From a checkpoint of a small transformer trained on Wikipedia.
Size: 23 layers, width 160, MLP 640 tanh GELU, 6.97M parameters.
Training: a variant of SOAP for these matrices, 245M tokens.
Each number is 128 + 24 x the weight over its row's rms, rounded and kept within 0 to 255. Layers, rows and columns count from 0. Numbers have three digits each. The size before them is the row's rms in percent of the matrix's.

# layer 8 MLP down (transposed), 640x160, rms 0.26, rows 623-639, columns 80-159
104:088094148153157109122192127148148127153124131124152110133077104128145139180163130116145115106142096138144104125128136148134154142175118109132144093113114146178139141147109112143139137162088125145157177115147123137077106164141154130147137150
095:106124118109165151130121151105149116132120113106116104151090103119119143125130122145149102146081132149136117125138083064089109116136137124114112126134134097150128146116114119127168121085142084117118141165147121113117163165132129088163156125
102:146170146108146094099097107147135120103107170184147097125167162162124120110112114120111098149099134167107124153163144134137154152142150132119131118128147117152157135058128073116128153081113148128123104095171168128140101120114121096160125143
116:083140189080154163141121098111075122132093112130067118186133118146124137094122169122134133152122121159110140101133132188161087153108158111100127112092111145160140131127111135172117124137132130114122129158120147079115132101120143177137136129
103:142102140137107109094138127128135129154101103098155156162151182104114091104163091144158124173102119136089109147136142086122186126093091129129124179118118126124109118143110094142116084147165132078133158147090115113152136145149114118095160153
106:120119089138136110128093105143124127157162096118139086126119147114154183161120104126138175121133147157129108149121138094110148138136081137168152097158144137100139131152122142142131097107143150132120126177138148059165076131115109102105115119
092:114121153128107116139119072157135102121097107125062119179124135142124145148115150143138137173102157136119150081143169165119153101151103173162135119125131139094136096141101130126127131107098128076112140154157109144151153157124126122095130167
111:135157111127123153153157127109129121086125172161154106091132136135149102120152078145154057140151093090144133166131117097133115120123169128123154142085118119115149117102135113104090124155124125157093165149094159113093138167088143070136156118
093:112172168165123098153107154141138127113098055113117093113155110110152154114149090154128147172122143151154136096138146103149123144138143142102123098133110158165120134088100131124136101113068112095087206121165111115142153130141114145123181086
101:106156157130114133125093080109120113095116133074087103150125137124101143133102124126117117128101123130110167140159119100151159128135130098119097165097130140090157120109151151143121116074130139160123109121109133080101173112105113120181106138
102:116089125097116109119160110172117149137106134139145128134177107127129145104123152110131127141141176140126148128155169136143123079164098123132166141122152105155168126126078137121123124123123071108111148143121154131088125120096136117117131097
098:125111131101103110113116139121145180088111079135121134106132147114145108112120118108114103130138176125131137136075130136140120085123125133134176186119157124121152126126143144107148180105142084114111176159106118126066158097123105120111101114
099:159099133148125113106162145154146092142108154133077109128125146103103106091137125134142111155114133133154141111155138168109138108091094134110094127113161169123140131148139127078144108127103159142079108134123132123171095103132125186096126149
106:130151122120096139118117151139113141133139185127109121112117122137114165141122144095107102138134091140080139115114082115130157148151130109149102125097148129108119175147124097075102170160100131107160072134141126141097096110138110138153103193
099:128137119174105131137099149132160154103119108149148096157129147116147148158067140124140104085129119142106108125118094152135109165145110122101135126183125133141110117161075090102144149111142175142124107144125166142104132122074101147152124111
094:112107143110145142147125185095107113149090146130130108098152111110144113179111099139132164106112152133092160149109141108101127113141126136176145172130128161155111156148096149152153143119171129171111138121151180119134147115170117133110127109
093:112157138070186154137119114123137115122152155116153139139100147097114117144151120116160160140131117125161125126107123187154088136119121116114148095110188103110146166122111152129142074163153136088139160098111134135118109108137110148138177112
# layer 8 MLP up, 640x160, rms 0.262, rows 624-639, columns 80-159
109:120154121106107104099139098135140125133133151124153159071184123114125085103168119082124166091191112145131125102160161188122128107129116134116153118142135146129104130115103151143090123148156145115115168124112139114175144135119152175104126133
096:153156127130103116118163137130173170128139077104158085160127164119115088134161133116085146137145112152105126136145139116155131149099110092076126101102089108136110138138152147178122122115174137166102116127089128123137122125129122147165124121
106:112143183111162140093128102135128153148108101169103164162154093137123120111106138141133136086160099148132119156067161146121118141086161104069138116093106092152167131148100109136134115139162118110147114183140137155119134093112149112161121135
100:176129128136108140103117149134112125112136124126103106135100127155124153130166169149122080139117095150092139153112163105118130115156125126101151133113141075102112178121151101124153161158118134124114116095140095117117125141189144122108128169
101:139146101114130127168097131173140125152138136136142151127150152100118104144146140120113115129133133098113141161126124086116099122134159115118141137099124126088123167121108130145165104124157120136110122120149129138136094126111099137141143140
087:143134116128121121132108128132113102138143129137148107110084133150119100137134075098142202163096146083109126113112154094153159097088080158089123154127117142123138111130088111113147115158104116093122160169127166121137114090127146088125126123
112:107112129076090143152108111157104100098153198152153147114161095099099117108122131104164152125123099115097131146122091132123154118159139114116151173155156122188093156128099095158142161132136139121169141133107135102142145132131135122103157163
105:131100135116110114111140114129095119139146141154144091168123135161085142158136146131129076112117100094117085150113145122136151149154146109073152157118131113134153145146103105130134117127130115163150089132059152148108094137147133098145071180
095:153094134147140169107123141072126146124159134104140144118099149106125117101101133138095132130151127129153072103109106113143114128190170156112125127119129134107159103120159131148122154134111085107137125112094149090142118148098119122105116132
101:116148122115130137151108119116188092110112121101094137132105189153160120122137154094103167125117074128103130115130126119123153120137128103113076103176098120138121156173143107154145122114172188114142126121107099112165121131165144125172163136
102:117145119105175167132103151109119142159146138133154173141112126143143153144128142126077127085123153086152065088114165118137133136144105152137157156110120161110135140095105122117106104098132124153117128139097110108110124117111134178131080132
099:088111137120102125124076134131157130145088137120169136130135119168125162170167121096123130117085108109112109150135118130145147118119098146139176095157143092164137119119077129188132126130105118127163118146165110107123129181119128119118137078
109:142110100121154114134160144139130128132120096127135148170135163155126116093136111132060137113130148141173104158131153144123112113116125195113133097147108133144120079153139155161133093088159109152145183121169127107098131116129151120096124142
110:105061131124129135119172098149110070146100150128099131100153139169129156097180147147089124101125100189167147136157134125114153134109142167156147113131125132148170127139138152145117109150123105139141125134072102116108107146166141108129143121
098:123153130138131110147150080127132156167137139130132095178164151160103127190153137139145142081124109133126139135117101111140141143105154167110111120100150139083148159134146116129130135091135122138150164151118109152106095130106109158144157096
101:138127121127117094154149135133145151137139114120129087139132094168155147153136153180120070146141176132126149108158147062131126088097099134111105102151099174127144119098130092140175167090110161145130142140106105170164150096131126143116121128